config = dict(
    n_layer=8,
    d_model=128,
    n_head=4,
    n_kv_head=4,
    head_dim=32,
    d_mlp=320,
    vocab_size=7048,
    activation='geglu',
    norm='rmsnorm',
    norm_place='peri',
    norm_eps=1e-05,
    positions='rope',
    rope_base=13700.0,
    rope_fraction=1.0,
    qk_norm=False,
    attn_scale=0.177,
    bias='none',
    tie_embeddings=True,
    parallel_block=False,
    extras=['capped logits'],
    init='uniform',
    init_std_qkv=0.0442,
    init_std_o=0.011,
    init_std_up=0.0442,
    init_std_down=0.011,
    optimizer='muon_variant',
    lr=0.0059,
    lr_mult_o=1.26,
    beta1=0.95,
    lr_head=0.0219,
    grad_clip=2.0,
    warmup_steps=200,
    schedule='wsd',
    decay_fraction=0.925,
    decay_shape='sqrt',
    final_lr_fraction=0.05,
    batch_tokens=16384,
    seq_len=512,
    doc_mask=True,
    train_tokens=109700000,
    steps=6696,
    dataset='wikipedia_en',
)
Each number is 500 + 40 x the weight over its row's rms, rounded and kept within 0 to 999. Layers, rows and columns count from 0. Numbers have three digits each. The size before them is the row's rms in percent of the matrix's.

# up: layer 4 MLP up, 320x128, rms 0.127, rows 317-319, columns 0-127
# down: layer 4 MLP down (transposed), 320x128, rms 0.0723, rows 317-319, columns 0-127
# gate: layer 4 MLP gate, 320x128, rms 0.124, rows 318-319, columns 0-127
up317 092:539475498500448585538493470565504488489507543487507483451469545534493473541552562491390559575503493474409516542465505501458516543461503455473509477563477560490501428494492501539515436498507435457551472440536460512484504485523493511510521540562550522514518548544481458464588505543401523491505534501552472522530530501412557516446500492476534537528542556443396519515505505459497441511535
down317 094:443519484423485488465520434460511529429514482453607465462507487477489491440532412516505524469529482494562499469445513409624442433481499548478507515500529504496517562514570500495503499507477472589481520524495511509468486502489502468503499432512499472532395534545597501510422547461553513489533424487468542500471478461509410531537498491511522454554515499511484528535492465555479532492528
gate318 098:432524459408460483509461522524502496473472559514599461499560527552431569499546564462555525469522493540526501514480483556390546493453496459476476397501532480501527515465466535501567538460507521458503432539522465511448523539502505523458467468531531462498459534507495480513485514518494442481463524542531544414454525554525462561520477590525507469549497518590511506467531557532460518474551
up318 094:481542472437444481435478501464510554604453496496467496476537598459493491508548540470484567521504484549508502524445536506549445465460462475558542408488589474546512476494471576527543457587500490512502452481511510534566453444516605507515477495510502469533489439486469507501500518565518412485419515525508520497572519493454531514470530463483481537494517498513518466518559512427467524501429
down318 098:514471484547476485448557467559491509485465554549434509499459443447490517485453561493499456514483495507565509478495501485604518524508473533514515497529565522465459483502511531519495501524535533508553465477476516532445576453478538487514522536504493458503551541524484503504555582475546456431582476410495469561464522432428474466536560511454528578455515588474495445545476433501461577577488
gate319 109:564473442445487495413464490534445408512504471490565503508477487467561523564526423541498505501491467501472501528413522549478504538522533500500503519512526569446529587550436451460491516498455471511480443479523501429539533517534476520460432615483545514550509578521498457498398529515508495473452530496544543467519526423514450525502505472541437527506486491535502437518508512549567463515507
up319 108:506438500476480495481459420518540454437461532510519409561452456522478574531564455614500486515524488528522453494486486493551533432509534520526572495499540527520560509444447527514480510504537518559514538483458496528477497521458459462472513563509562517562514493482453507431456557503518543459567458484593473543495457484541549468506572509496519475427563451449525505545468512526487452434527
down319 101:503523475512503453537481525564509561479503549495474500558488554473565494455476541474502532521458465509454507572526508562472500542491561480546499541521511481571491450528566463579389478461518559426472446495506516497542478452506559488563533417544525510437480507568443525458525472517474563528425510497477485552523427570463447460527459460476510537505573522476475496472488512522538505592506